Weights of a small transformer language model: MLP 832 SwiGLU, untied embeddings.
Each number is 50 + 15 x the weight over its row's rms, rounded and kept within 0 to 99. Layers, rows and columns count from 0. The size before them is the row's rms in percent of the matrix's.

# down: layer 7 MLP down (transposed), 832x320, rms 0.155, rows 631-659, columns 0-79
# gate: layer 7 MLP gate, 832x320, rms 0.154, rows 632-659, columns 0-79
# up: layer 7 MLP up, 832x320, rms 0.166, rows 632-659, columns 0-79
down631 100:63 67 45 21 36 47 61 46 58 62 63 54 37 67 22 35 34 50 60 49 26 57 18 41 56 39 50 52 82 45 57 64 41 58 64 56 43 41 39 72 53 80 70 51 51 47 40 35 35 99 34 75 29 64 59 48 43 76 61 55 39 74 35 58 67 45 34 12 49 58 54 69 44 23 67 51 48 75 68 51
gate632 108:41 57 74 80 70 36 60 47 65 57 61 54 79 44 57 69 22 31 51 33 46 76 49 63 34 59 40 42 38 53 66 38 46 57 46 70 70 32 72 59 48 75 40 52 48 62 36 48 88 37 42 80 63 60 58 86 49 66 66 76 55 59 34 72 40 62 68 45 56 47 46 27 71 58 57 49 62 15 35 51
up632 105:46 41 41 60 69 31 54 63 46 79 25 85 50 70 74 66 46 50 38 36 71 56 40 63 60 38 51 62 56 34 59 88 50 29 61 52 45 38 56 38 62 26 56 26 23 67 27 56 55 45 52 37 52 54 39 50 51 53 70 58 66 50 36 37 39 64 55 75 40 45 13 34 65 48 46 58 47 53 72 30
down632 101:54 48 62 67 54 33 24 58 67 37 49 62 80 55 46 69 60 55 55 41 23 64 35 64 60 61 60 57 48 58 40 49 53 45 66 30 51 59 48 47 37 65 68 53 38 59 37 52 45 67 45 16 81 47 36 34 44 40 64 49 64 30 48 43 37 77 68 59 59 64 55 44 20 75 69 41 40 59 67 46
gate633 097:76 59 34 58 51 56 68 52 37 47 55 37 45 17 55 42 60 33 45 47 36 30 27 63 52 66 62 49 66 40 03 43 45 50 57 41 42 76 66 38 66 49 37 52 54 51 39 56 51 49 39 25 78 78 39 20 40 60 44 40 35 62 61 74 22 61 47 50 37 50 17 56 49 47 59 57 44 45 57 57
up633 102:47 43 69 52 68 39 59 72 41 34 42 60 53 66 45 53 41 47 40 35 31 35 53 31 43 39 99 44 65 42 58 51 24 61 52 25 21 76 50 36 53 46 47 23 46 51 43 69 60 42 48 34 72 22 65 43 61 39 68 26 35 28 60 62 54 45 43 60 62 47 34 59 33 59 34 58 69 62 42 44
down633 101:51 58 32 86 55 47 44 51 45 81 27 56 34 24 23 82 47 44 49 59 17 77 39 36 41 56 06 39 40 32 47 31 59 52 44 72 63 36 62 51 61 47 59 57 51 50 37 62 33 57 46 53 26 51 47 39 65 38 35 52 49 40 44 34 27 40 37 32 69 67 49 40 61 58 64 38 61 48 28 41
gate634 100:40 32 62 69 45 52 43 58 57 70 37 83 65 68 71 08 60 47 68 30 68 14 42 38 44 50 72 59 55 49 59 62 55 34 49 56 59 26 46 61 66 65 40 44 23 65 62 29 76 50 52 39 51 56 38 58 71 43 58 39 54 48 44 60 53 60 39 58 56 57 42 55 53 42 65 35 37 32 48 46
up634 105:73 83 51 23 41 54 37 51 27 47 68 46 85 49 32 74 62 42 57 66 48 45 43 61 54 55 46 39 42 67 62 35 49 58 54 55 35 81 63 64 43 61 66 60 47 38 34 17 53 74 36 72 51 41 59 37 56 44 61 62 76 39 44 37 30 55 48 22 61 46 56 59 43 25 56 34 60 74 54 83
down634 103:56 65 49 20 36 70 44 51 41 50 39 48 68 45 13 29 34 56 31 50 47 60 45 35 59 38 52 56 49 40 28 51 52 65 26 62 37 61 62 43 62 51 49 42 75 29 55 56 32 24 37 57 28 42 38 44 35 91 62 44 48 48 52 22 63 30 70 56 33 77 30 59 76 31 44 47 42 55 53 49
gate635 101:76 58 61 51 60 66 63 50 45 62 56 72 40 50 52 24 83 56 32 40 40 28 41 28 61 46 65 62 53 35 68 67 42 56 35 39 40 35 41 59 44 73 67 47 52 24 59 54 56 27 50 44 44 69 76 58 34 68 64 49 62 72 74 43 40 70 48 63 35 72 36 70 40 77 48 26 70 62 54 48
up635 096:42 63 32 48 72 54 49 28 36 39 44 23 45 26 24 56 66 40 50 44 30 73 47 41 44 51 46 46 47 59 65 54 51 85 60 35 32 57 66 38 28 56 45 38 44 66 27 37 44 69 48 50 42 78 37 57 64 59 31 54 54 38 34 48 50 69 57 70 53 66 75 32 30 46 41 77 41 45 57 42
down635 101:81 26 27 29 44 33 43 42 24 44 55 83 52 52 68 49 31 35 44 33 56 79 54 66 65 46 40 38 46 46 45 50 61 49 47 37 24 63 71 71 42 31 72 67 55 50 57 51 55 33 17 47 53 28 67 55 52 48 28 78 67 55 70 43 25 71 70 42 57 51 57 33 46 40 36 54 56 45 63 61
gate636 100:65 35 62 39 70 55 43 44 44 84 23 50 42 34 33 42 58 52 70 32 72 55 54 66 25 70 43 43 66 60 61 60 47 53 77 46 54 33 52 74 26 37 43 79 49 55 56 33 50 76 62 53 37 52 39 22 60 28 28 49 84 00 68 54 45 48 46 70 53 39 52 46 41 59 34 61 45 81 46 53
up636 096:67 43 62 54 60 57 60 46 73 42 49 57 54 36 30 53 81 53 40 36 42 38 61 43 70 64 43 36 34 59 57 64 48 77 54 67 73 54 57 33 59 31 65 42 27 53 57 43 62 43 68 68 52 33 30 47 55 55 51 50 51 53 45 38 88 26 54 43 34 58 62 22 32 48 47 66 28 52 47 59
down636 097:52 58 37 42 37 51 31 88 73 37 59 32 56 51 75 63 41 48 30 56 51 37 36 40 54 24 50 66 51 43 36 62 55 81 31 55 42 44 44 32 54 48 58 51 44 55 52 63 44 33 10 44 73 68 65 63 30 35 65 54 42 44 64 25 57 72 59 55 52 55 58 48 61 40 35 52 45 40 68 66
gate637 101:45 40 49 32 69 72 53 40 41 39 59 65 47 66 73 70 36 49 59 27 29 56 48 34 58 37 71 45 65 83 19 63 51 29 20 51 66 65 66 24 57 31 47 55 42 54 60 22 66 36 44 71 50 41 65 37 44 56 41 81 34 54 62 56 50 82 41 38 58 17 60 56 40 49 56 60 36 63 43 56
up637 100:61 37 63 46 69 50 38 46 57 54 18 72 33 62 42 73 60 62 44 65 81 10 44 52 29 47 46 48 43 43 61 51 31 63 82 49 32 59 38 40 59 56 60 37 70 42 30 49 70 55 39 69 65 79 71 61 51 59 54 56 35 40 68 49 40 37 55 45 72 52 66 60 68 63 76 32 48 30 58 48
down637 098:48 44 38 41 46 68 47 32 49 49 41 43 82 58 68 66 35 78 65 34 64 51 39 40 48 40 42 26 51 43 55 27 54 57 62 33 34 52 60 57 53 34 39 71 53 31 56 56 71 58 57 56 24 70 62 51 38 34 63 35 62 46 76 45 37 47 53 29 49 51 42 53 54 73 42 67 66 58 69 62
gate638 101:49 59 41 39 40 72 50 49 60 44 65 62 41 54 58 09 67 82 52 52 44 52 35 48 29 51 55 39 54 54 86 27 21 71 65 47 56 21 78 42 28 47 67 49 68 55 29 73 55 30 58 30 69 28 42 52 72 63 55 46 66 66 34 57 63 55 34 48 54 44 51 30 66 46 52 69 51 44 22 12
up638 099:47 43 29 38 47 45 33 57 56 62 37 71 54 59 36 59 74 45 58 34 54 43 50 57 48 41 35 62 45 54 59 60 47 41 60 42 34 26 23 35 47 49 51 38 38 43 61 19 29 47 55 80 44 51 67 36 42 72 10 53 19 36 63 40 53 69 40 84 56 27 31 57 50 64 55 52 41 54 69 53
down638 101:33 36 23 38 58 25 57 55 50 32 28 66 77 65 62 51 45 74 36 38 40 47 63 32 57 55 41 44 52 50 25 34 41 57 38 63 36 44 35 29 59 42 57 36 43 48 52 56 55 52 79 20 46 55 54 57 37 29 41 46 28 37 49 48 56 62 61 61 40 33 68 69 37 58 66 61 29 48 35 50
gate639 103:48 54 54 53 56 48 47 52 55 34 44 49 57 56 46 65 56 63 36 43 41 64 39 39 90 43 33 70 41 17 37 52 56 51 71 59 66 81 51 66 37 69 42 26 40 43 62 51 48 49 34 42 57 41 48 60 45 22 46 72 52 51 57 64 31 67 52 07 45 60 46 65 40 65 43 33 85 36 55 42
up639 103:59 38 39 17 40 37 61 59 50 24 57 51 43 48 55 56 46 38 46 61 55 62 41 26 59 54 37 41 54 67 36 40 41 79 29 49 61 80 46 71 68 48 57 38 65 70 46 70 66 58 81 37 02 34 48 67 81 51 42 27 56 24 25 55 53 69 53 56 55 27 83 50 55 62 44 50 34 62 48 67
down639 099:63 41 53 55 63 58 38 45 42 53 42 30 62 59 37 36 30 67 48 38 47 47 37 64 41 31 57 61 52 67 39 55 44 61 56 56 67 77 59 49 67 70 25 55 39 60 57 50 30 68 52 58 62 27 54 47 36 25 69 59 64 17 45 27 36 75 58 51 59 65 50 35 50 38 50 55 72 57 64 49
gate640 103:54 41 58 57 53 60 52 60 74 55 43 31 46 49 65 64 42 61 38 22 53 48 41 71 64 21 48 58 50 49 30 57 44 54 34 43 65 57 50 45 49 47 59 24 37 40 59 35 45 54 45 56 68 47 22 36 74 65 60 60 60 68 42 15 94 64 37 50 32 71 52 47 34 47 30 61 50 62 83 39
up640 100:72 19 39 45 53 57 94 24 60 61 43 63 63 47 54 41 51 63 42 39 40 77 41 16 41 80 40 60 20 73 49 30 44 43 66 33 30 61 60 36 53 65 68 59 75 62 17 60 50 57 55 49 53 27 79 52 25 28 36 54 49 52 41 54 27 61 35 69 38 46 68 52 59 26 40 46 55 08 56 43
down640 105:46 58 72 57 46 52 35 82 38 32 51 49 42 73 51 51 69 49 54 68 51 22 42 77 64 53 05 15 67 26 25 42 54 62 38 63 37 56 46 63 35 49 35 46 62 35 61 44 28 60 28 48 64 47 53 66 03 35 76 73 43 52 74 71 66 52 19 56 58 77 42 47 68 52 47 45 66 40 37 53
gate641 098:48 35 72 75 58 62 52 63 40 35 66 34 55 51 48 29 20 36 66 33 44 75 84 36 64 32 45 57 63 67 57 19 19 41 40 29 51 37 49 44 23 57 48 32 47 80 49 48 58 13 39 52 64 56 44 54 44 38 59 62 53 66 44 47 63 56 66 43 29 32 68 81 56 57 35 22 42 48 45 60
up641 099:35 49 78 53 21 44 53 47 10 32 49 35 56 40 55 30 22 51 30 47 38 50 52 44 36 56 45 51 51 65 51 33 46 51 45 47 57 46 29 42 46 23 56 64 84 47 39 75 39 26 41 66 54 33 44 43 61 76 75 49 28 50 39 33 33 57 62 63 54 20 73 58 17 42 12 35 73 56 32 58
down641 101:09 84 31 78 71 47 48 71 43 36 68 56 57 29 69 60 60 65 54 44 70 40 43 43 64 27 56 49 51 49 49 48 46 49 53 14 53 49 55 55 60 47 48 47 53 42 40 52 50 33 43 56 73 11 42 82 47 55 43 70 72 32 49 16 49 55 89 68 22 68 52 46 60 27 50 42 41 29 46 51
gate642 097:37 63 46 33 53 27 70 56 55 67 56 36 60 99 49 18 39 46 59 24 41 53 54 55 47 55 34 38 66 41 67 66 49 66 47 53 62 50 69 27 65 48 46 33 75 70 83 68 67 69 19 64 66 44 44 55 31 38 49 38 58 20 73 57 42 54 37 40 55 57 70 64 45 15 39 36 60 32 15 71
up642 099:54 40 60 51 68 33 38 46 45 48 63 46 26 36 60 66 65 50 50 55 57 68 45 40 91 65 41 60 52 47 39 32 68 65 68 47 48 23 56 69 56 52 71 70 49 48 49 29 62 58 56 50 56 34 37 54 63 42 53 49 53 61 33 40 66 50 83 37 62 41 59 56 66 37 55 32 29 32 64 37
down642 101:29 62 32 62 40 52 42 59 29 43 79 53 42 29 69 61 39 30 08 39 83 59 40 11 18 29 59 70 81 69 17 53 40 55 61 28 54 47 17 60 25 63 38 60 47 45 65 56 61 76 31 32 30 45 42 51 34 59 51 53 45 39 73 52 30 68 39 36 47 44 57 31 30 43 48 38 67 48 55 41
gate643 106:61 45 49 60 24 53 55 55 64 57 50 41 62 50 31 31 34 30 48 28 45 67 35 47 47 26 55 52 63 36 42 41 58 43 61 60 29 42 36 50 61 65 68 37 63 68 15 47 66 36 52 60 51 47 58 52 51 58 40 52 70 62 21 52 38 57 58 62 89 39 59 62 20 44 18 55 60 52 48 46
up643 106:27 56 74 46 39 70 50 43 53 38 32 37 55 34 25 29 80 22 55 72 58 40 47 50 40 41 54 47 40 55 75 51 57 47 54 64 47 61 40 71 41 28 39 17 57 39 67 43 46 51 40 29 64 42 46 14 78 26 60 63 29 52 70 50 59 08 44 47 53 52 40 36 53 51 69 43 34 50 47 71
down643 106:62 48 48 20 29 29 47 51 20 64 77 29 35 40 41 49 47 54 46 48 83 24 78 46 53 77 46 38 44 47 40 57 56 56 47 55 57 41 67 44 39 56 47 46 46 09 49 77 25 46 35 33 16 42 65 56 68 53 38 69 59 68 38 44 55 33 38 68 48 49 18 27 54 54 45 39 50 45 46 43
gate644 104:35 53 23 54 56 50 78 39 31 37 50 41 40 61 69 42 59 91 56 52 50 34 50 45 63 42 17 46 31 64 41 34 24 50 62 23 49 27 26 27 56 32 56 49 63 21 50 44 60 46 62 57 47 21 25 75 72 62 31 49 53 55 54 56 35 48 49 59 45 52 41 54 75 66 27 48 31 40 39 28
up644 101:49 45 58 45 32 61 43 59 28 69 62 69 61 76 14 43 48 57 43 18 52 22 60 47 67 47 49 49 79 57 46 66 34 54 39 27 48 70 47 44 87 39 75 69 80 46 26 63 44 61 67 63 48 61 38 48 58 46 41 60 34 60 58 71 74 35 65 59 68 36 35 43 78 58 56 49 48 44 45 47
down644 102:55 64 33 51 33 66 69 46 35 24 55 84 43 57 05 42 50 61 38 38 65 35 46 17 44 48 43 56 71 55 68 61 41 46 59 67 34 47 36 55 50 48 50 45 54 07 58 35 31 64 65 61 52 56 61 47 54 41 36 71 11 51 39 28 44 45 36 72 58 46 49 49 77 49 32 34 43 57 46 42
gate645 097:61 46 53 41 54 62 71 80 13 40 57 42 60 63 67 41 59 66 56 22 35 43 42 54 81 37 53 58 59 49 16 75 56 26 53 31 22 57 49 47 41 56 41 43 24 66 51 38 23 32 54 50 45 52 57 37 36 42 36 44 80 48 59 74 28 51 64 51 71 59 46 37 60 67 54 77 75 29 74 58
up645 096:59 44 46 30 41 25 60 59 51 48 51 47 47 57 34 45 67 49 48 76 48 38 38 39 49 22 35 37 48 45 64 59 45 25 40 55 57 40 47 33 46 75 60 38 48 40 61 55 56 61 30 49 86 48 64 58 45 05 60 41 45 68 13 50 50 59 37 56 31 22 49 47 56 76 34 60 41 52 72 35
down645 100:82 48 61 27 56 67 86 30 41 47 26 60 72 32 66 66 26 44 59 39 49 36 54 64 46 64 57 49 30 68 48 66 42 62 52 67 63 49 41 46 83 48 44 48 58 62 61 47 21 64 43 56 32 27 17 57 71 66 49 63 47 63 63 48 51 80 34 53 63 49 27 72 54 12 51 62 72 53 39 65
gate646 096:27 54 47 18 49 49 70 45 54 39 59 24 58 48 31 70 61 24 67 52 65 84 71 42 75 49 66 48 69 67 58 40 60 38 39 54 47 33 41 27 60 68 24 31 44 47 54 40 50 49 25 54 55 38 63 57 89 83 79 19 22 78 51 36 64 55 64 62 60 47 45 54 41 51 18 40 67 47 46 50
up646 096:44 64 36 42 34 40 28 70 38 61 46 38 67 63 31 57 66 57 57 37 61 36 55 72 41 65 45 49 64 15 26 49 67 24 53 52 47 39 52 47 72 76 75 68 46 45 41 44 35 37 41 36 71 42 23 65 70 88 53 45 43 64 56 49 43 45 28 36 65 51 31 53 55 54 72 51 28 47 50 31
down646 097:35 47 58 65 58 53 27 67 61 78 51 44 51 66 41 32 36 54 62 57 64 36 32 44 64 27 72 61 51 63 25 52 45 44 67 69 56 05 67 73 63 59 94 36 17 55 40 52 58 54 42 82 40 61 33 44 34 38 73 30 64 33 36 41 64 44 70 66 22 51 61 45 73 28 32 41 57 38 70 53
gate647 101:32 60 33 31 48 74 56 59 33 33 46 49 59 52 33 40 53 27 52 44 56 64 71 44 36 62 74 46 33 34 42 31 56 46 35 55 64 47 61 52 31 38 57 54 47 58 67 46 56 23 31 28 09 46 43 56 63 37 23 75 48 62 59 38 68 48 38 48 47 43 63 51 78 51 54 33 48 58 52 60
up647 101:28 65 61 61 46 47 80 38 71 52 62 26 49 58 37 59 31 50 76 50 54 32 71 65 45 62 46 51 42 70 27 52 62 24 55 39 48 83 68 61 29 73 30 67 47 46 40 72 35 44 44 17 59 36 36 53 35 26 36 85 49 66 61 65 26 56 37 37 64 51 37 31 69 43 41 54 45 41 73 32
down647 104:40 42 40 44 77 67 88 55 82 55 40 54 46 47 50 69 44 52 34 43 37 37 53 66 48 28 55 60 86 42 50 79 60 36 50 54 53 43 37 60 47 39 33 62 61 31 45 44 44 42 39 94 73 62 50 65 09 33 73 67 74 41 18 50 56 40 52 56 47 42 75 44 36 68 44 47 36 47 68 60
gate648 100:41 54 38 55 66 68 52 62 52 43 64 47 48 55 41 57 31 71 30 50 55 72 54 36 42 35 55 44 25 72 42 49 61 55 31 46 74 65 25 47 79 18 34 42 37 56 37 60 61 57 53 59 41 69 68 59 54 67 39 58 45 31 61 31 73 47 55 31 52 60 61 43 00 40 16 52 22 58 55 33
up648 101:36 57 69 58 72 56 56 18 53 34 37 41 70 42 51 58 28 10 60 12 35 29 54 34 60 55 36 59 59 60 22 76 53 26 61 69 49 52 68 56 48 26 37 14 04 55 47 50 45 40 33 47 65 30 73 25 58 49 57 34 80 34 76 50 52 30 49 48 47 34 38 40 59 52 81 64 57 56 46 57
down648 100:47 52 76 83 75 67 36 61 37 43 37 62 48 50 54 70 49 46 43 69 38 50 51 68 70 38 52 49 69 61 55 37 59 61 68 60 41 65 42 63 43 36 35 38 63 71 61 55 58 71 42 50 51 52 63 25 30 60 68 51 50 78 35 39 52 23 43 45 48 78 79 57 39 51 55 64 73 53 40 56
gate649 104:79 36 40 29 75 59 69 32 47 68 49 68 41 46 28 40 72 66 45 60 38 40 52 44 37 42 28 56 37 43 72 46 50 48 61 50 67 50 42 40 49 47 27 36 42 23 75 82 58 44 47 52 67 53 33 52 61 35 81 25 61 52 27 84 20 49 55 48 37 48 26 75 54 55 30 48 59 16 80 29
up649 097:59 59 66 37 52 51 48 31 49 53 83 53 89 37 54 47 42 32 64 50 31 44 49 52 53 44 82 32 81 53 48 22 70 51 68 64 53 60 54 61 69 49 38 45 42 42 45 51 44 59 57 63 51 35 55 39 65 78 27 12 42 65 42 64 55 69 76 35 60 52 41 66 61 75 67 59 52 42 38 50
down649 097:39 24 53 40 60 63 50 95 27 44 51 57 39 45 63 52 36 44 41 43 66 42 70 56 64 68 41 23 34 56 58 51 68 76 43 70 73 50 35 57 47 66 79 68 48 38 40 44 61 65 50 40 66 64 48 33 25 49 76 45 45 26 63 31 47 26 37 71 64 32 59 36 68 72 52 45 65 44 36 65
gate650 101:75 49 54 54 45 34 52 64 46 41 54 46 42 69 29 54 47 67 44 62 65 49 64 68 60 43 33 80 51 60 53 57 21 49 64 75 36 53 21 35 39 62 49 35 83 00 36 67 62 41 48 54 55 34 49 64 36 52 47 41 68 75 66 42 46 34 70 45 30 18 63 49 29 39 73 66 33 47 50 34
up650 101:72 44 40 23 43 36 58 26 80 59 43 60 77 45 89 57 62 54 50 68 64 42 47 88 67 61 40 26 74 49 54 48 40 45 64 27 38 61 51 72 68 61 55 43 53 55 56 36 68 39 38 31 58 30 60 43 63 35 31 41 65 43 82 55 64 80 63 80 50 38 66 63 56 46 28 46 45 68 14 59
down650 102:43 56 17 48 27 37 35 52 44 41 44 53 61 69 68 73 60 00 70 66 45 42 63 41 40 36 46 70 42 56 82 61 47 46 67 49 06 71 58 11 44 46 40 14 50 53 65 48 36 49 23 41 45 35 34 59 54 70 25 51 52 51 54 57 45 58 50 49 45 25 48 51 53 60 52 42 83 40 45 28
gate651 098:72 22 44 48 39 59 29 52 56 52 36 61 43 41 81 48 53 41 66 23 34 42 28 82 37 58 67 62 50 93 24 39 09 35 33 53 38 59 79 34 61 59 60 62 52 49 50 37 51 44 40 30 46 58 46 55 60 57 44 30 39 55 38 35 39 77 21 39 37 50 70 69 43 50 75 61 41 76 77 58
up651 100:38 65 41 56 46 32 30 35 99 39 61 88 52 21 37 28 74 63 72 36 37 58 44 37 48 63 52 15 50 44 43 45 39 44 55 19 48 46 44 43 99 64 46 83 70 38 24 60 93 72 49 43 66 56 35 35 63 54 36 57 39 33 30 42 64 89 49 22 41 58 59 59 23 63 26 48 41 74 48 41
down651 100:74 70 43 66 54 55 54 48 64 55 53 48 65 49 56 42 42 58 61 46 35 51 74 45 55 87 52 38 47 78 37 65 31 55 47 58 35 43 64 29 53 37 26 33 27 83 61 38 43 19 55 62 63 32 35 38 48 49 66 39 53 59 29 41 35 38 84 29 73 64 61 49 30 63 43 67 34 54 47 49
gate652 103:17 57 62 33 34 53 73 46 40 54 36 61 58 35 73 37 56 51 72 66 72 50 29 52 48 41 56 35 48 53 31 39 63 36 09 60 52 46 23 45 37 83 57 62 79 26 49 62 50 39 51 69 50 39 62 71 37 57 58 40 57 42 21 45 48 61 32 31 42 33 54 22 27 34 56 49 54 45 49 86
up652 099:45 40 31 71 35 54 63 26 28 62 24 56 45 57 49 33 33 17 60 45 63 65 49 23 59 56 43 32 60 84 71 58 40 67 85 54 32 38 23 17 69 39 25 56 35 47 82 57 44 36 67 85 71 46 44 35 64 63 35 56 54 44 43 40 46 27 34 41 19 74 60 49 62 33 60 41 29 43 52 66
down652 105:26 66 38 53 59 25 44 50 46 58 74 39 55 54 90 58 55 52 61 38 63 30 27 87 59 47 53 40 51 23 48 47 43 66 44 38 33 55 60 49 41 48 57 32 36 53 49 78 56 49 70 45 51 71 58 60 44 73 56 56 61 56 57 67 31 95 21 43 52 14 42 44 29 47 36 59 60 49 50 70
gate653 098:69 71 79 31 44 65 43 39 57 53 48 54 34 57 48 65 60 95 41 60 53 25 71 21 54 48 48 66 43 16 32 55 46 54 70 49 46 55 74 52 55 61 50 54 56 67 50 61 70 53 63 63 61 52 64 56 53 53 44 65 57 90 35 46 49 65 54 21 33 51 51 72 47 62 35 60 60 34 37 71
up653 097:75 46 55 66 49 55 56 82 43 35 76 59 39 28 76 49 60 46 41 64 60 74 09 26 53 38 62 55 32 50 71 72 61 55 39 41 59 36 55 31 51 36 54 42 54 38 45 73 35 51 49 73 60 50 44 62 33 28 45 50 60 22 56 43 17 56 50 48 55 27 34 28 40 48 60 49 48 65 58 42
down653 101:55 48 53 39 66 56 56 68 58 20 49 67 52 59 36 84 28 42 43 34 44 53 40 45 53 58 59 49 41 28 65 52 57 43 48 75 41 32 19 60 52 44 67 56 56 56 50 43 68 57 53 36 66 52 51 60 25 39 41 42 29 22 41 66 45 43 65 43 67 41 55 22 52 46 16 62 53 24 12 40
gate654 104:63 54 39 67 70 59 62 50 77 62 22 28 73 14 42 22 42 45 44 25 38 37 58 36 35 68 53 64 56 49 48 20 26 40 56 40 66 40 67 32 43 64 58 58 62 49 46 47 51 26 56 39 37 17 62 30 38 56 48 50 23 55 45 62 41 34 46 48 52 47 53 36 51 45 80 56 71 75 70 48
up654 104:48 95 37 32 49 48 47 50 75 22 40 63 78 44 41 66 30 36 66 23 52 50 51 47 38 86 60 56 31 58 71 44 59 49 39 41 72 49 53 58 35 24 22 53 58 67 48 54 60 45 56 33 59 40 21 50 43 51 35 29 69 55 49 53 61 96 56 49 57 28 46 54 28 66 72 42 42 56 68 34
down654 098:45 26 61 48 62 54 39 51 62 59 53 60 55 34 51 49 61 47 38 28 51 50 46 56 52 33 66 39 32 49 47 72 44 34 99 72 31 47 46 35 48 30 50 76 81 55 55 58 73 35 44 28 43 64 57 62 15 33 63 70 34 56 42 25 39 56 52 48 70 48 53 61 29 31 41 64 62 85 57 46
gate655 103:52 46 46 34 71 48 52 51 51 21 70 20 46 48 38 63 78 52 56 59 76 48 64 70 50 54 39 55 49 57 40 22 41 70 20 68 51 54 54 81 58 53 59 70 38 79 53 58 45 73 31 14 60 78 64 68 64 33 24 58 62 55 43 26 76 41 39 57 25 53 57 61 22 51 39 47 86 34 56 49
up655 101:32 54 41 22 44 56 55 71 39 30 69 70 57 57 73 55 77 31 64 47 54 56 28 62 66 36 50 57 58 40 57 39 33 66 36 23 38 45 41 38 41 56 55 46 31 56 78 43 44 58 39 21 71 67 38 76 42 56 67 48 50 46 63 38 74 91 41 57 32 46 67 42 40 85 49 43 62 40 46 54
down655 109:34 60 59 53 50 27 50 57 51 55 53 29 60 61 54 49 70 48 43 50 48 32 50 45 46 35 63 37 36 57 55 06 46 54 43 42 49 28 48 53 23 26 75 37 61 60 37 40 65 30 59 49 75 44 36 41 63 58 13 35 21 50 76 74 65 78 61 43 28 71 53 66 27 34 30 45 63 50 40 39
gate656 099:55 46 78 40 59 42 62 65 63 10 53 73 49 70 39 50 65 46 56 40 28 29 19 41 58 63 74 48 58 48 48 40 39 46 83 46 41 50 43 70 57 47 65 49 32 39 68 61 27 26 31 34 59 43 70 55 09 65 48 65 64 53 57 38 64 55 52 58 41 28 51 40 49 35 64 34 64 46 59 51
up656 100:47 58 53 63 43 51 42 79 59 37 11 55 61 75 26 46 18 32 27 63 88 45 61 60 80 61 60 44 72 89 53 57 52 45 76 42 65 35 31 45 52 72 64 53 50 44 58 33 29 43 82 61 40 64 41 53 44 49 53 54 29 35 75 55 51 54 56 83 32 50 40 49 44 57 41 44 57 32 58 35
down656 103:51 23 70 54 50 85 39 65 51 33 53 51 67 39 42 93 45 40 44 69 51 53 44 83 67 34 51 69 50 81 71 30 61 71 64 71 73 42 29 57 44 73 41 61 22 67 16 45 66 50 42 53 61 65 75 68 58 48 47 13 68 40 40 43 61 40 59 58 75 13 32 29 42 54 65 62 60 41 59 44
gate657 100:42 47 52 55 58 51 28 50 29 60 44 71 21 24 24 90 56 75 64 59 49 58 57 51 70 62 42 53 90 42 42 43 47 55 42 43 37 34 46 52 32 66 82 48 43 67 10 56 53 44 49 49 40 48 49 53 53 46 46 38 44 52 29 42 68 80 38 33 69 23 41 33 55 42 38 54 37 47 60 79
up657 101:39 75 62 44 55 70 70 70 70 61 32 51 47 47 35 44 65 61 56 44 38 46 50 30 76 48 58 72 72 12 37 44 56 50 53 60 27 71 47 48 83 71 39 49 29 65 51 63 52 43 33 55 29 39 70 38 52 51 32 17 27 92 55 54 43 44 47 46 19 43 39 52 40 45 35 31 60 52 73 89
down657 101:66 38 54 62 39 60 53 40 32 34 24 53 67 32 71 58 38 58 37 78 64 41 55 50 49 54 40 33 32 32 74 41 71 41 39 53 68 28 77 24 35 27 44 32 80 49 50 58 40 43 28 70 41 67 24 41 42 26 33 44 71 39 43 39 38 33 41 64 50 32 30 49 26 48 69 54 61 34 42 42
gate658 096:60 61 54 23 53 36 49 43 52 43 45 66 55 30 35 24 58 48 78 43 52 41 84 66 48 59 30 77 45 32 73 62 56 56 49 55 43 45 55 48 90 57 58 38 67 66 62 73 43 65 55 35 44 57 30 31 63 54 61 31 51 53 99 62 46 37 46 36 34 49 36 64 48 26 52 40 64 79 55 36
up658 102:31 71 38 54 60 33 54 63 37 42 49 52 26 48 88 49 60 53 49 59 32 64 61 26 51 49 76 47 71 38 63 47 54 76 55 57 53 27 61 26 49 62 66 40 30 62 28 34 35 45 65 74 42 45 40 62 39 67 52 43 41 51 57 73 66 40 34 55 53 51 44 26 60 53 40 48 69 52 43 86
down658 106:57 57 54 64 60 77 45 66 41 65 45 38 47 37 62 57 53 33 44 38 54 64 53 53 57 39 56 43 43 20 38 64 71 53 46 60 51 49 28 28 31 39 37 39 33 54 31 47 51 38 61 64 36 30 67 31 43 57 62 40 52 48 52 55 48 46 46 46 72 47 52 40 56 70 28 42 26 86 49 60
gate659 097:48 33 55 34 57 40 40 59 74 34 51 79 52 43 40 38 55 47 49 55 58 46 41 54 42 75 72 81 71 60 69 42 62 75 33 27 57 33 59 74 56 25 53 66 46 60 49 31 61 41 18 46 76 42 74 66 49 33 60 71 60 44 66 30 51 66 66 74 51 54 59 44 82 50 50 59 67 54 49 71
up659 096:22 46 16 35 38 31 80 39 52 51 61 40 44 53 44 34 43 53 54 61 64 49 37 51 51 66 23 60 45 79 63 48 61 25 27 43 63 72 43 66 51 40 62 62 59 73 64 46 52 39 71 42 42 43 47 43 48 47 12 58 56 43 21 62 50 47 57 73 50 34 18 62 55 32 76 55 63 59 54 77
down659 098:41 56 40 50 63 46 46 72 66 53 78 53 63 37 59 25 66 65 59 61 46 66 61 32 56 59 61 64 67 78 56 77 87 72 42 49 44 56 48 46 72 37 37 85 42 57 39 52 52 39 27 33 35 61 52 59 32 38 43 56 58 83 30 29 17 57 21 56 27 46 46 52 55 58 56 33 59 46 70 68